{"init": "normal", "init_std_qkv": 0.0556, "lr_head": 0.005}
Each number is 128 + 32 x the weight over its row's rms, rounded and kept within 0 to 255. Layers, rows and columns count from 0. Numbers have three digits each. The size before them is the row's rms in percent of the matrix's.

# layer 12 MLP down (transposed), 512x128, rms 0.148, rows 257-311, columns 0-127
096:142158112077124197083120086106164176198115109093144116069141133143156229138096096107147130149056127097110089130139100159104109082125109124130148091183111135128080098118110123116116072074099172092179132149126098159116106063105115163182143099147098126109145187141122148130123162141141095124138148128158100151139122156098145165099109098111086116235116135119114123096182150185154136160112
102:153078136109178128109076102134107094170126159101091131143104145102126188111169097097147095199098141140150127119192119110128126103185083010142147090170159093136157084145121101129103111053111154098140160173131184162137130160107111106140070137114119146074138124149110112125130168205096155185149124128127108088138125116124171126110083148114138110114095202128141111118081124180158114107080
091:107118107144172115148072118105079120098218153164134142066141178060102109115113159090113152124133127103145150164119096140147212117167170109113131148111111130108137193149038158144133076125164128118124158139102190106120071167092081170130129187083163135162129165139118150125174161156150146103118102165146101128111157135166142103150122130091084142095169131161135143158083152110152092059081
101:166100072143135149171115148101162095101104116127102113130160139104154097166102093177116174139058136146070126125130099138118049108121092100135140109074146087129169192110110134147123147092140102148131175068163135181220128148165151184147178110141071130151140140090107102144119106166068139144092096187189132169113173151142147072134156084153095170161144185119146119138146126160167134132143
101:205115137132139116070123082079119096118094152116150039111109142096120160185104207121104107179103173124182158148137148153140087159126096159141137139099161162095109093124088110148110173136132169128116138085145134115158115164113141155084116135090123178094154099102132096170146193181183109154126180110139048124148096067076088136102108129160187138101138083084142119161106121135091145146120
104:136171070182112190093088043089127125157100120142134074122162114117133130143099190140104095136115159147128168119105138182112135167155154141117153153125117125100140141155103086143131152157153109135148161173159155188126132125141127160046141086113180113139096191107117148123105113110125138168153141097105095167092124180136133172188095163101117104169093111068099196076119156217132150171114
097:149077148118110099173103157113133087138211154128141082136150076188137145121171185095172105132121120110080095122108183128110115154135167137132078145167106109138119134092148104153156109121074125060092158076162149146107089092176115159131164119120110112103105142104155100093110183126072122139114168125130083163092086137151111083140108056125173156162088165089024138139128122083173147131111
100:180100149092094137088157092131097154110168109115097161115108129075135175195100173168094131146144184088119078186099163100138129147167149105134148141097152176110164145073142178202171108120144097169130104087123070146175117155152127141073129096117114085210157131118205114149121107156146131106155151129106094160148141134127117130113147152150090119077133107161119091109069134054081088127143
103:100052166139155133181119101183124119156095185129115099092090139116085111147092133134107093130110145082098111170123096152176122113091137057131075141086192132163205141128111104150095111178056077138116124089143096108152134170159162122095104177128104136125185077094122096133144074167067130130144093139148134178142163107146165154096123099172150122115161147172197113119122093172102134147137
106:169132138044149170134131057094107127176111097136170091103137133144114109098114091146083059103080085158100148071077122107143111211120163124114131136131153142134090142170101076063088146087186172181123110084146156172170151136148128098099140125135124129115096133116081146143139112162124061112110136171148182131112111084089106114136172146124118149147093105118098080158152057137107175162141
097:120114138095109125186104156128135178090101143118197128141124131102192175119152105084148151168108145129102098137178129125099087124170148104162116114154108116117128172183123133126127162094112094194164156110130138103086181111160087133096098043108190110127179141067164133115114158155097067163121098123183098183078158112206120128190127087091108147140155096121141166117150143113089126158183
099:148185092197162090182191079077073127176064087098097154111126116129117086169138089152103152115191095148115111135112154096131124130109103134167134151139168126118132118132155121106126127128101174131221094115101094077158169150167131140105114159175149107109085111072086158159109132120132122155149144128073110169151099115124120064143114115124155100191114090155159087062157076141092158159133
095:112144149117149136101182153108093094123082083122123108108118183144146089148144168209160097154165127122043111176104140051128168077134098163145172163130174116131134077126158207168147164163160154101164135130151092161113112115113198144112129155145191112134130146139104114202166125176146112127150072116110149129107101130162047128113133094091135155148126110123076141105176112164161124098147
103:084184136143101072102182113168158153136119066090156154106121142108113154102093092073072180155089107063146164131091118120127066142133124136131124102115101087134127160123110205111112108137151121059145164106151113107131097128137114109110133177179067128109161175122105163163139099151125152078138084134080124120179120119119140128169007090116130138170160156114082105106144138082154158145154
099:134089121158113090116137149142104086115118076102060171120160128110157064167112153192115171075217136164096176158123107166158123140094165128150146089111120132114156102076105128149148133130129112060163111062124178136133102052104182145128120120152126127081107118119117154142127095115065116187134151131107162101067114117150137090146102110145113193120064163075112121127166187076137132119119
097:081111126129096144140197121130138160128099126098106152165130124161170105166148097111121115178133133140179095102136153143167105204145127186087100162171107174161149115132147123063166115099096127080182131094158100195097121167144160160125117140153114126088129092190112142131142142163148135146140060187175157122114195116081143167114100146125156058154088136153065084164079168155132156159160
105:144153134097187139136081119166100099166127085118100117112109058128161081107116092111126114132165078108144079167130135127140192161099139099176091192108124096119146108137130178084118088141102144182160115084132108163179128060142078083148164145228198134139135136107141137133173080120087117108119136161112118097119110131057139097177146078160089145143148092123158083122077106157114148156148
105:150152058153105075094121107131097095138131079128174169154168128181144053089155099111031135126110124112134096119122078071156126128150157162125128146123143143129132147108178109104098144125099210151116131167111102142069142109163136130107110172125086157136100139120113064132119134099159070050106123141091134107172112102089110090093173060112184133065132135153165139109176119132128179119138
088:136158098122104157099133099150102161142124148141143156065158140170119145123138140126131154163130104128140183117146151115144155088157146097090107104083148114119110139157102088121080140152151076070153114120171151145148230092104087126111103146189094095097163164062108159077144111130028124166123149175140142127076101144145067109075171178138095171175111132144090044135107166139135116112104
099:108104155110090154077123095097125154124061124135100111082150124093086130181142129112134047105146114152128132156154079079110091136172086157087143090158208145118138118107083135125152097136090135098185088124132121170159116169146142119109117058128142127098129086142194180143127170115128158168118153136130128103162118122113078101103092060110159158176088126186209153196113117170102099141148
114:153147126137107096141136144093131111082100044131112166152124148153130104098150149152101114152146183179110136127143140158134156110189123149116082122124155100141135130144169149147143125137128176050191104110181129113094185125140160087043184177117184120099148095133150139120100085072135137148084145083132146144191103155167199152065071116127149096133160119085071134110147138169121084076113
099:125081157188153145154083141197105111105111128065126135072122164175098081108135170139140069080141106094140083096125080078156104138100113157131164098099164129154146066078117120128119170110103189183119045115115103141098179119115128168128127072103114135144098155172132128162105126153109122122095159141187144146108164119143132161155078120118148094093142171138153119126160107048111161139205
094:146101096069167206183118134083118139088199139166091135137150129147197029104130145102150116122144139134129091090160142129141165100152136120175159172101160115146083147144155133130167141121105117107138162155131172139078122136149090112143088095091106118109102116135105141095160127113069092110121159119090144109117083156136053126109138178124186149064170166116133127095138156060130150194067
120:139117173145141117085105102105085140103161082106116159082158139136146118114188146125152187075104181146123088137070078151156214085114137129170165106120114171079112119101116126132103107177108134180174095121162122099137153097114119129153169103128121086125112191096149094140086147123076099102182090122154126134183087200173061163130125107167071139104136112132111076137135126058136172119134
097:063134135168082132157120137155104055139161126152159104098102092102155100135129127144185118071129187056129172099140095147164152168092154091151127101111124132139175096117160098145093118070133068130123135149134159114116107088135109128136086098073185158091161117182108099154154116083141152139099146168167198105125147136152109148130117124075108188122147088138179127082166101158166214089102
101:103173111068117156088134133119173111111197112092110080162174145108111145130122117169087166170151044179100158181137185110168019133109080178156148164125137140136112108173162115154131150168113120084116109167112073160131111161136082189121149108078123120169072176155132140124132119161161095100146133101089133126146115119116103091170133121135144117136140137135047105192124109149128132101140
100:150174127161135075083144092138106166036071146097100166036151182066155069107172106113130135127100143120187140118161142147127142148155096106132160155179153125105177151109136169084152097141146170166157146172132126108132134178126096121056117050144156114109074159095129131112125190133136167145181095159124085080091125130132121102137150100093108125129136147069115166127129159120124159114105
086:172078136092171111163111162112169140156099093159117100080135105126164129132120163154062156176192144169139135166097125151093092150161205119126115133142094156092119195159088137105126085149099160113055102142127123097169166102152146156170143087149084147104145152098129117126092158192131129086091212130134090127085151137105150153177134102173098168131153088172102087150125140146121161161063
100:125125142155173105161162090073096142162113138100104136071142111084094081165177174102150149127107181101142115189142089128143120130113136107087099158060122137180095095107157125126124151171136110113121167119158083121141133173121134174152129117160193160093160163167043107097166151130061115105164119081088120159195155120142152139207163087152135192163137096103144126104136110107151180117157
099:121212148123161147072159121127182141109066116119126161169145094166073144087140117126079105159168111186140134158151102088104166152136070114138147074083130104092102105078044163179111143132156135106120083155175130083105110157170153152068168145150168112109107164163202100149140140112113147054176137114145146080094132142124133119118115169110148099161165113173144114113107088099108163118129
096:110092123187108141068139141142148127136128112144149099127118141138136090142159091124099150097120137185179125109129154071082097108075145132143182177151152099143120124178124185114146110144181103150141218158145142149127123116102077172180085141117190153048119053132137118126071124126124169102154108121125156101084141112097093096085125152091149138164105114104110155147135129030091098203131
101:086048160053074167147175081128069107104093125151113138167067139122110105128146094110143153111079163111149168125179158104144141129100161141085141134123103098172151107138137139152119116098082192131113191118165079100140137155081103147094145125136185163062199097076138099110185152121154114102117125095187162135112137136142176149175147144118144143112131169139104107079083090093094142158129
097:109158097078141098102080092125173150141145131089140140138124140083091169093126146164111142193122117122135158092100103090115067112089151112142136158113118110132156151142183142164187156178157118168060115104115074105105078152104136090125208158154087168136168166124114109114158076039136079140169118169134110112119101096135130065128080103162168181140172100074148114143110119174164105148129
098:171161127116148187156114129106131120150112132162191080098137143146168103119125088149109102129132182174132068186143189091117145135142100171130099158172113145149131112127164147152192118134090154147143100154105173106178139089170135134118146161174178089049131144113173080121129114139089079109138098154119128045158095107124091171128143166167102121116107127110233102118151124076076120149090
095:106085113081145093146177146103145149097136149117139115108126140160162127133168107091112074168116094139171071137094161139204165109128112054112106127134159094141184159147138136124143120081159139107139167165120131157182124131092147114126148105114106143204141147128118109167159081141064080180143165158083104129154160207140065125152111126146110131067159124161028165090111140084103147149096
097:180126077166149132118078162139160132109139106127150148145146082078096126120119117120160148160156159169063044168107089147140129114148103202128097116124165137098094161109098080147097127124075095109109148053110130192124084136129144118149132111200115174138141143119163106176122148131136109142173095197111073112075129085157097171133089176132092189127116144175082178115166129103124123110177
089:148118078139105122149148130152123193143053128107137113091193142138122059085138133127131158130161138164188140168106127094109146150123163088096170106115117201150087088133111098188053091126142153096129097155165167176131137113153102133166168090116120184097147132123137110152096163162224163089090102137103127153172151127101180118145126174159134171098156076117066122144126155172117162133154
094:117255152160113105115075124105186136124195129177076088112116129136127107150114134177119137128131052112140160163149091104126105122120110143151107068123149154121140136168118083220134145177104087082110119087113112131113101198111116143105099139167152159152137141175087147129147160095092174082114101124046147079123133125119074103157097160129144147180149128095131151124137131116144126119142
092:160089165154112113130101126094171102102097138094131188134189111074138127115131181154141096139174133145105158130118109156081124142126160151141156098080109062146108117117081099084107130127115111115107045164137115175114119124101125115152095068113147121117095065122145168089087160069158104107147105093117075122105121123216186108032099115125127146135153125177111138095142188164155177176107
094:104139139098142136149093132112129136147162110170113124116090137103127151179098177124131096101166140124088160135140175104135070096117238160129128141162144133110160093096114066182185114129111116136111104096156190190145093061101094117081102084150108118115142152165104109127142128112091235173178151137135101137108106070121174110092083118084159119122142117158130073146149130061154106165138
106:086158147080117126156133071179123108122098117107108158138133149108210143080060160154114102085129140105131193161120101129055158187117158131071120128177113113198180108118092147105114166167171155138164084147146125155123123124124145097104202150097078134124182095216131137141144155182098144091122180116145091101176131100107152147127150106166141091160108162105126144111110165111134080105144
098:109103181090123167120129130107112153148166114065098106152106222106088122108100158145095090150081212193184190124166116116113108138165087099112152163125126156146113070151091115150145164089109159152108115160117174099068109092135120102212110112114088126124158144124158194132105134145139151089163192176172131157125132105117106098083095126097144146119094100104168107167145159104162125130156
095:158098097153079141126191171144184059103174136185182110128121086141126131124133139116125150106115141150128127147099087102074088061144135107082144113073140126117141096089099164148126132151144101121104093136131078097059118064130128165155101111094063157160165080158119174086055134135158093081112184155134151184158115124106070094161153116106156165111122112101134111154116152103156126165197
104:175141138114103127119131088125164117084097132138092132188111090155113111123098169157131177144140120118118154117115177107075183158144113224143115130152153099157146164182131116128151170104159184129077107133142055170079192088086110130121137126103110152117131132149164144123170108139122089096053134102096098096141131108101112203109129124110107099133121121087234109180095135193137104174134
112:176152121089103147163103092168130062151180154127144124169144122154161169135128090128155068159141144171110162125125108147149090106126185089123144156095152107194143166078099141130148159083101098097175167161113080198107144176163123094133093135064114153164099128127130105100120141135159128116060146135097134065131065131084191193112180165122151172183096145131143132182162111120108141124146
114:105094181117124173162078130123074127183156172153177124158197133127091167105121106186135055122112111113105123157133141129175093163126159124121140160130120153127117082163064127140137166144097125109117031149123121119159135110194070134092090124193098107162109105112103107156167134103096122078071138135118126135136141152133116137147181071088108181116114104154091180146112180082161109062118
094:111173160098128104107091136163180146135106117073161165185109176114113144128149157149168128120139136134136132136124091113110108136156110179145125108090143051137145128134178160103154146167106107111132124112144087100141125181160162137109165124100141231158163143116128100168129184139133125148122091181166133156139122110175138193106141063138176101190153183178105142041154182078174089093124
105:095133160161155142133166155152174048161079110098080127159142067120073132107170100094154087051133128143127148132118110114109165110169121153128100100208121126123122072125139150062125154128114145147127178126144127121080162132157137111174198075083090135074119102134125119124132071116096138166175040081156133104124104078125146130144151121073124152109101135129181145148170150185110133144086
096:129095206148135132121138127154167144141106152095100124129095133123101131151131122142159128134137156088145161137157100150179129078100106125129147138080102149156146101092173145138120144102117100111162122103131127096055153126156142164124104143164176054140097151154060150164111166103051139110045126151179149146148148139120100061151146103135127049118065093173089157152061096089105135208176
087:190165128144092118104173145138102141114177170124117067097145128161056151125117140071166125156143157139207136126162133145107124104169155118199165141129038195154103109198120150161162184103127084127170073147154093159119114155095114106193132115169154113084111133075129132159113105089151108130122168125147104128171124164114110082152103151116131148127131162124074073118066171138110113101128
100:101120099109052092094096117118145082125145155109158094090127152115107028169053170090084145101090121147137167102136123137133142130141141144103126058154115134172100116158121102128173097146074115150109079111193137109103127153138121178135082150140168076119131117130093157120149126162144098094149099109132074117151198107144075182134152142167196112142192114157170129109154080188170128130139
100:119155158066110132138079123155156071107150179042118128092136110126137131117125157079101176115130108117131106078136115089118124113149128102082186106183114141089127104111111101133154152116147124145155013172161172083204121096106146133134142143126094166101130194092161145115065120140149137149064076188150128117082109163134095107109097132113121156057127112118168092122152166075139135118123
119:131170179137155167113115150132109130139180189134110161115106106136149138117081113120101077163129058148150152114131097171079155178181136156117140134080117121152152110108121130075178180115111147115082103122122073153137069123172093128146121090135104116151176116081165161098118056078088169129101118108146107098139081097142103172149135143098146179161119112063245103134135136187159128101128
087:073150135158169136079111155074123071158182124125189128128206118134101183167078118103087120143138094153163096138144140138123189111136109134106123128078071120098050146109123091174044136169092113158064131155145138125107101070169143130173136159157085164106129095148144101122172187091142126150111099168146103138127082133119113123122104112132162086042115154099144162135133149168131102150135
101:128147123150048127146097126172170199139162125099122182182141121173132155122134142077104138094096104107100178135072058135100126102161105129121134120101206128192119124135044114146164120183120132144176129097164160180125126107170157122127137122150117119136169128112142110119111177117134078155116134152138136073058120093166168057140115118147082135079133116141063069120152118163154147177114
# layer 12 MLP up, 512x128, rms 0.187, rows 258-311, columns 0-127
101:128173126098111140153137101089156181112148118115162121164163129171089093118110157122086188095078098126165119141099105181154084179107132187156129160135086139173081110112196158155174136107149123126105101136144057145136101102119156167073198118181115177133106079113111201103124167101187129092107149199066119140111123135128152119124128088168170126158132140162084175126102086120092096128137
096:194116147072130134121168151119175116163127151123179098147109095207149127159103158171164105163098157141188066112104145173133134195149142183182129185161098100163188111117179144086116122098128140166132083126083108106155130140127125103129141053123121141142124126098107106126087170143110194092166084087109129154096103112122088137065153158122132114115108142152155094080173175157120184167132
097:120133141054071165150155160095141173120100081139119168098090116123121123196145075159129196178157099215124170149172085150115116115135113148156183127037113125163102148198103136105121187201128130140085141136128124078178129094100089153101117130125085158135110135127107092126117195135145072160115151137140165174104168124137110189134097140095096106122147142160133112109112127163142118150123
108:087104132102110104083132180144129090114135153125120147125139144127165102089068041081157185050100169111112094155136126191111181102137149148157096140110076116180117110172148150161141115110127105137149081136160128066120114069135166175148118097117147099123120077133138201116096073089112154115134120141120188108133125074141156111112075064089130126167048169148136147087120155135119092122111
102:096139111161167097097152136092102113101128114149182131072068089134118206149141168106139085127066171116132085131173142170102116135159055166103080126117079084133117128119143153103147127101138119094136130102097138111137145136124106143104113095137124120093105126166103144129136076092097071169093150188191112131119155090088046121085175146161118139130124170171126148093177199150151042118146
094:134151068142117155066164172138095201156109152095090096099090159159146097169094088150156152067167129133175094158095111112128161087124073108155145098148148182123136139104092153148109172163184143137128108173094093140119137158126163117123060161153106088118128132092127114158153106133109095137143090130128133059068128178115160122115165177096109063086105227096110119133085156143136135164146
097:071123146141095133183166087133104101146124139119165153081120133157135185109163135098115098169100134072126158101139159144143155122075153108102081156073086185137064124093125189128100090150147085103125058160030114124132123160149151114170052170106158150107118131123113130133096112161214105109119133117152112102094069102150131131119140131137175054163087106133096125143110145148090115105077
104:101138132161070139150114131101094190131153124123143082141103131173067074140132103122120126126152122167167123075120111174086183073126190123129156115096115139095096137113200197109110159079104132135121109189112095107103164112147084149095195137077126135144146127077104109089103157125176115117163078186148175137104080086101124080175101110155136155103150107188120106177081125151103101100084
103:149122135124140157183162184111119157158137139156112139123152151138067161142179132181108174195175138134137116136116126177095123069149186105147115114076088150124119146096149192168104144168092151102115124106218117166084138064164166141115152115108092131158127147175129114127070174073191121164144128089122136178118166167176106131105167113122094090140131129132094128137094097175080148062109
090:101122179159157131119198147187092161170090162176158085116186132148174116151089147126119105138086125137144136065140123179100174087117138084172122118147123118075169091091113096106165149137222086095118159138143146125163170110143159142165122185121132130086170106073135191146178122117165125084093129156158125114148104128086115116075093141194150171108112135095158080143113115148138125091083
098:079130130131140160072090150186126145105084128164178147157133160126072138132159196166137106133107149073158188133105181120098138129140158110147104125156099124182140150120126091128159177158164090073080153127083109156143070088106176196117057142144121117102127107125119100147129064127113094145114109119181165102201085114122177110098091097111110133043068147131116173126113114115089130124142
094:162108115136200103125176113121126168128199127096118157110095144163102173149066147165133166168137113147112152085141084152088090141177163072086091171124083133111160143105121105153109148199100062141123102118133187128105083128121131176157082122076091162164080153147147093164108143115102129123102147153110150172054166083112151118089135127151142179136138164149105122173099073200134128153137
100:156122109156168098129178107135108157165123127173098170156118148182141183173142187127177181173085135097163161136139112115116141079088108094151118103074143101105142083165172101071134109151121155101092125123170122051131135168076139129132167132208103129097156144142074129136072144084109097152183172136132103153146156061143135146110145089134094147091089141092101155196151121156141100185115
098:169156147243201127116121180163131066144087176152109082080136120127102168102194073126127136115096136148153093112135094199084132088159094128078123112078081131067130133124104141129100070107128117164175105145124117149138126110109061169139136141139116122110113097065116105153137159114098108097050124102150110114110107076129157189123112137111126108141097144129116100099118147173126078107160
104:136194131144113146116165095106101114118172099160134104138129058141099118104179163104138108138153126223182127174124103125155079142086095122121073124145132064095122109167091132157089142174155136136150173089100128065156075074100065064153136103171172135093107129130095153105171125112154119105112136151148134168022181150114115138118184142170131137117157129099161139122142160149145128093106
102:076122112134097093071128164161133125118173126106144165107154094148051145164145109155134072132051156152113102065142146140134136158134117108171149094108161114126128158125126112126083123104158125086082125129160108081072115171058136105150110119186178190121138143097111139130058120057124134155076165144091145159146127108043106105181120120092159145159061159154150143131149102196113132113151
099:136142150092138125142097173106136132132158162134149106114158127130159149135133072101151035145088116157188179095172218183098095141060130100129152181116094103118118149131117144141111093129130061107130115171096109151147199103079088177120133139142127156122110196122065147107158181146166102168146096167157118123202126154158127098145070101170158114136122198139115171119116135159134132125107
093:109082045117126112126166105144096081109107197124150153118133080114174151150156161108168091107094092153145166121152139054145136143116134132123100131120059135122053086137134148166154117128127165119112119137132084166145072106107134125111086161124167135109126071125056100097141165193131128054106116083140165116149111134095157118186098099107176097192123140180155180139134099194134161130090
105:148136138144117086131138135141134116142136180121121186108175123127163199094157127097112123150143179152153117083108121118087063103155067083146075122113156101123098166092141147163105104114118112121059055156109126134106149149075125100117115096145211040073108139087131137171153192159132108146154096092166184141111153145070137108123114149173112088135089118134112177115182119139157128101195
100:076128150146145084070113080096087118106098137135177103156137157178133124136184186102115137148124109131180061136145148157176150086130091149135108098088113133098130140122103135155120151167123071152100155071078103069135088121118116208067117074069140107056129071139113128137117107127133092117139152169117093164148122129106109162086149099123131106115113142104137108130177196193117142175056
100:133107137122105153107085103137134108145141119152162115186078153161076190113097144134071078084128135132122204138088092155086117106149103131098112093141131092093133068187111126115094116134167088160088116126103109127156106096148114123236155105098136155149166048096150103177072129119144126136118131060123194130127107057136161144152141108136171155106143155139083104125114140138208127170118
096:109193128154123043126128122177100108155177180136184152120106118122121144198159104151151152172189151072125105157176122163064152127134143168122191094150137141108102127131119112156128146141126154137105108152164083090093123113117159088082153157109143100144133138155123123159160117148052151098135080120119110169142125112185167165143102098095100066113090140201062135090091069104145104118171
106:119139146117117098137108103092119079107121063111166096070198088178109072158127142145148147164142182132188139103145113165129116099146100166190155132109115093111154093138196113102131110064123126152150095138152079147157134093141133196145124164184134099108134181140143135184109120108076121113149135133130116135123120132129066146119118050165124082078143147153149081070061121106203090111156
097:130097070147125140106098160107132138116127166120122152164131161191130088147133132070180135181124142152096143092091118123058074113192154157143112083089123111227140133112171176131121194153101134152120095088097159121088151162157189146113090106157111078099155102102137169159128177141112131084098134166121044158110127105108141089097153115185133128123116139149170103137062161125073160139121
101:139122110170150148169153135144090128121146204082153078094114115136084157124143175081137148088119151106183109143143123095114193130093141164117078080114141139145178199184137147087138146114149149199149126108115115156157133108059099119173099143075174158159117082081161131139101148099073140151097097107132162126119113151119180135067129137159139151109085156145056144074094118107068160161170
100:144109073121046129120127074126170117143103093167103108097148099117171083189160167114115135129147122176172114118184067142138120148175075158160174155125095176132151131121163100182127136111141108116143098172143102108127112089120110132099139118078178072090106136092139125119140202091080179149095060085139137130120162103170092153089108098189118111186108106126099117171104118184092129163148
097:146143105127104069196140157128136065100129139142134160141160179109098130127161107099162119109098081188169086118158167070098167078121103122104157142096151154120102119144158099118141159099135058125125169133078119173166123086076190125177109142113182097182092140126125111175083100129133101139090214171143121160200102132115141140065172100161134112092160121126162134136112120161140183155151
100:193152087151118161096109110176054163138093117130158182110114092148121092120194118073065123151168154129116079121079104167129152083128133133159143060126098124079154170150118155137104120135147130093106113127092157114092088063134119144132118141138054108117113160131104172137120101165097090054104155120120110135090091165076097152139105179089135140119171175148125097169161137168126074199144
095:119121150089075129157139089135117094106168087079137124137108158162148143147179099127078169100179106135130123095117195158076175101186140183131152098144138130148104095095150126227115133130198132178172158116142167086123134128081120122174096136129102164092117112071084171126112127107177130114164107183138134120196124152135137094126083148093083124070136107132163170074094177117160136123090
087:103135082149087123149089089151126124174174132108175085131122065135094116197104066138161124145146104093168136156105069159214122118135109099156167155085116132122119180082156156154135100100113120125111175166135154142189143107102093115173071199119038091114194118153097132099152167121081119115143142118140161128184089107165125108098097150149153158132144151115116094129096114184111163155119
098:133049151138142109164159124127134080050166143144113073103129119150147119147122124098120150118167128107148127149138104141110077122118105092185097146085123171087062167093209181131124127158101137165151147082069207134076137105068171074126094125130094065134172118144139133090088169127158137142123131162102147133100120142161134104199101112149122095090096141089122090118113152067120161141074
100:144093121105079127060122147147094109187075187098157141122117128103105121135164135076142139091129128136143134145141119113151123106156112143166090173082124144116152110106141115078131164097127090065142128154063136110136133105082118190162165210179107103130090148173139171131122100075090067170110113120106135116106096075130052139146143141154209068133106160131133152151095155153065143188156
101:111137077115122139135166076102147118132199083172084120124102130136159151107116155055114198110160140157133141152103171129107117147100114153173150144106096113110139093160139155099141141162128106100121153160217116070203114198071127127097140162152104131056120139174122120188144170187128180119118091156166153147151136119176130088090170113154104124155182111159100106088153167084093126146123
097:081123156169060135064100159113163131140065125111119124193132069149114186124134124144135170126111135121120083102129134139170084108140107172167111122133130107054130152101129134159162135102097130156119147095123062135093141193138127180169107151141069072152114191143132162137096154101124134164163130157112124133086094117156058133105132146163135103103131170151187085041080155102163137076156
106:108154165122104129142090132084159143152091152076118157145110140150165140136163150187099097079118078153194148150150084124149185160113105072168067112096139190114068121125087102112124180147195123170104113054143135123101099083145126068125122149157119157120104137135130126145124128140146127183098203158142164127058122104130139093140080082112139086122120141097137097088049089175148100139111
093:134175146123142122163126049134168106090071146150144137114144110176087087152091202135157076199140164085107130107159100126090096130127106124117071125126116130091145136079167134119073135125141137142129115106137054140091137117055131114144155107201145112114111094150115207148154138140083157115145167111136087163113128126163156111104147079092141098038102134173122103166137121076103172071110
094:115097125137167125121195153130104134184128159123183102178136111155093166120151153126151104091100112162136088125107103178114120137173077124126167167147071126154075118120144163109136138091140218111089139147129174141087132166096100153080115133092070117152136095141137201118137083164112147102105128223139144100172117090116164077183091121172160109165150139161099066110154177126074123102140
101:123089129145144102065141084065070079169157194080168144173150162153097077149121161129165165129155117133127150117078115155112141093171164119122111178071126092109154167148124140112133171087102123127115146155181154104071148161150151120132099147175159124114117117183105158157188178113147122180090090201119051169138103107091116140136181152159155088156142098121104129141157129150143154070124
100:113154154165060058099145103103074138105115089122151155089169119137132123063112131063112099125119163155097155122136099200126074136110091101172152147117137127090083168084123114098074124114143102115087129130163135083141081174143157108162158152131161093108126150107118148148115078133140135144095094163139122138082098165143099139113150170180140142166031114159142171152065078150160142045125
098:164136132162093151115099162135096182120176144156123060126080117143107154133131130100160133094177184161115186094164128160143139098098126147130150131109090110160070103115185122099052147092070177168119060137160128170170077142113112133101139101165094099157134173106163049142105125135106164101131105194111119145133113070137099147063159163121107171111066160183104140113108157136110119097111
100:070075132168065125114098113140082123117127138101146158166172058120142139184138104149109118037142179138131128182105087080072116095158166095142174154106163160137120172191122122149129119107128065129075117105084140106134077128206121128104143167115127147090104176138057112146127105116103154165092095084135110124128136137142113123180101132141124124097084057141136149152118154116180073106103
098:072136143054118135088165145184127106177152141160109129118101120165176140079131066068128084154129149144143149089174210167144117117131122120192107117192148180073118133093096100105140099070150115110122164159110131119158096090150097081106183143118150073125130085120072144180127124143124139166106071118178130103141180129107156150125174130134087066092141154172107152120144143138083150153152
096:036086138156114084099135145163140134137236082159154134152146107119092104126171121083149155103122130132142207084117055149083123132169150062079146147099131147166142110098135127137158164173152144159089094156154128112116127134145156171156096104170138162135149172136096141105135148096191138103109125124142074118104138102137090172095122140119108195073118115121104182166072191108118143124135
093:139135172036128159123145140147080177099179172152111107139098165114127111178116187112108130129144163112131111196143107142117162110111094143138150119112095109083107117135141033142069181144077142077130059115107101121071145127104182133146116101168114139053082105147140110185138146150088108112171099136113137140177095133079131114108097146145116069131128114143131116119111144214128131115198
110:126130157153102137125145114143126058101111109134126170130160043146090105078145133153144084191101073096112152185125150144147074138101158086134149125132063168143047119131074156150108140151151154145112130174146165064079106102123146143139089180142079106157126164128113150184131162121087138134053132155097139151102106159161154198115097122139124151064136159211128155095137112137109090141134
102:114089111140092072137152123097124135070133114130108116084120113122095151139151126212091114138119090186091067152113088168139130128138109102185079164104147136184104164084115165141133162122040159115138199135119128143134209153145111140145057174137105163155121105120114102121096167151088093089174175108180127143143169167177106074189148122117089077144152115141104080140135121126134133161145
101:063086062146100087156170153075128139163126077077158117068122087131094133091176197139119112070113067132089125123200113164086125095112137118132147126108133136169089108075133123133161114116158089172094113142143122173130151148100142186151170069131141122096140080130184155159145145145104136120159111135133139126074124054138186160148097064076106128120134154103160123089152130132150149121067
100:120172143174131153137158185113108100133105115162139088162119131124144151091135110112045105084163143162066129151180170156058193085149142141153128167128103117156177101105140150134105117152167054114044106098161087107106132124114116133112168152114111075124172053131139163144103141088171126144106159111129136145130160059167123132142070160137133136095113137111115083154073078128150107153051
095:111079080112124111169138096161098168121185110141118140125116100072150132115128107155169109083180132122142141107161126145136123082138122078116074132085186123191202138094099129098120115086142134128109108114093122106139081158120095160163128128087191145093116111125174067090104136094177132135123183140115094100087105149188173221127084164185129105147175133120175115131136135194134065103146
097:125136139143127123119180084226092152132138165174111075166151082124082130128171123174167078143099101142140080109093143131121113153164134147133108138151091135068110184123141118157063134113132229127136139102082133141153108089148135108107158149065107147148099143137108135124122090085135157151168163140116116158197052074120110084089115115053115086115097093101082117148137126140092098083124
099:110145117119147121187162137126067132118074116171131201095141109144153124127138180167158115159079154128132102074134115130130115107052182100136140174132131162088185197144173155146152153141158092135109172112159135171144080126117112144140108112134160124140147203079127130160157111150110195090173156114105148129129096084131160119156103127162159126139092085171131162071103131204111137064201
102:167114111124114164116083118200121104078161157133165086091125068155142137083103127156137115147126109128133072183181139127126107119100171089136136184147130122101076126122227060160153186152168176165136110125125151159154094106096166113126107064082175131092137115121091069142166144104124110111148174069121123142137083146116141091093066097078100095109126130116145108081088131124108129182106
094:152103111101046099090129136181091142088122118176076072127116131137069104091122123183109137079152146088090117113117153167134111136118126157189094156186127137082122154138083161188140139155135103132155132132132118134147096145166111132144151060050174040171081087100193128167144096115108191156124115088133135094095144132168089103108146110141105134126156125082133139159143191164134102159134
098:140109137217080153127130127086074101131180137178132074124169144155116128141148104178139117134178210143158147063139124105133164107125173134145114125115128176135101137094144139160178113087142171132151110132111129118102096112189168107122135079141162141135144136147065117220099134194094079133111121167131139119147151084135099122096157131116093165194167158124053126146117212135116146114100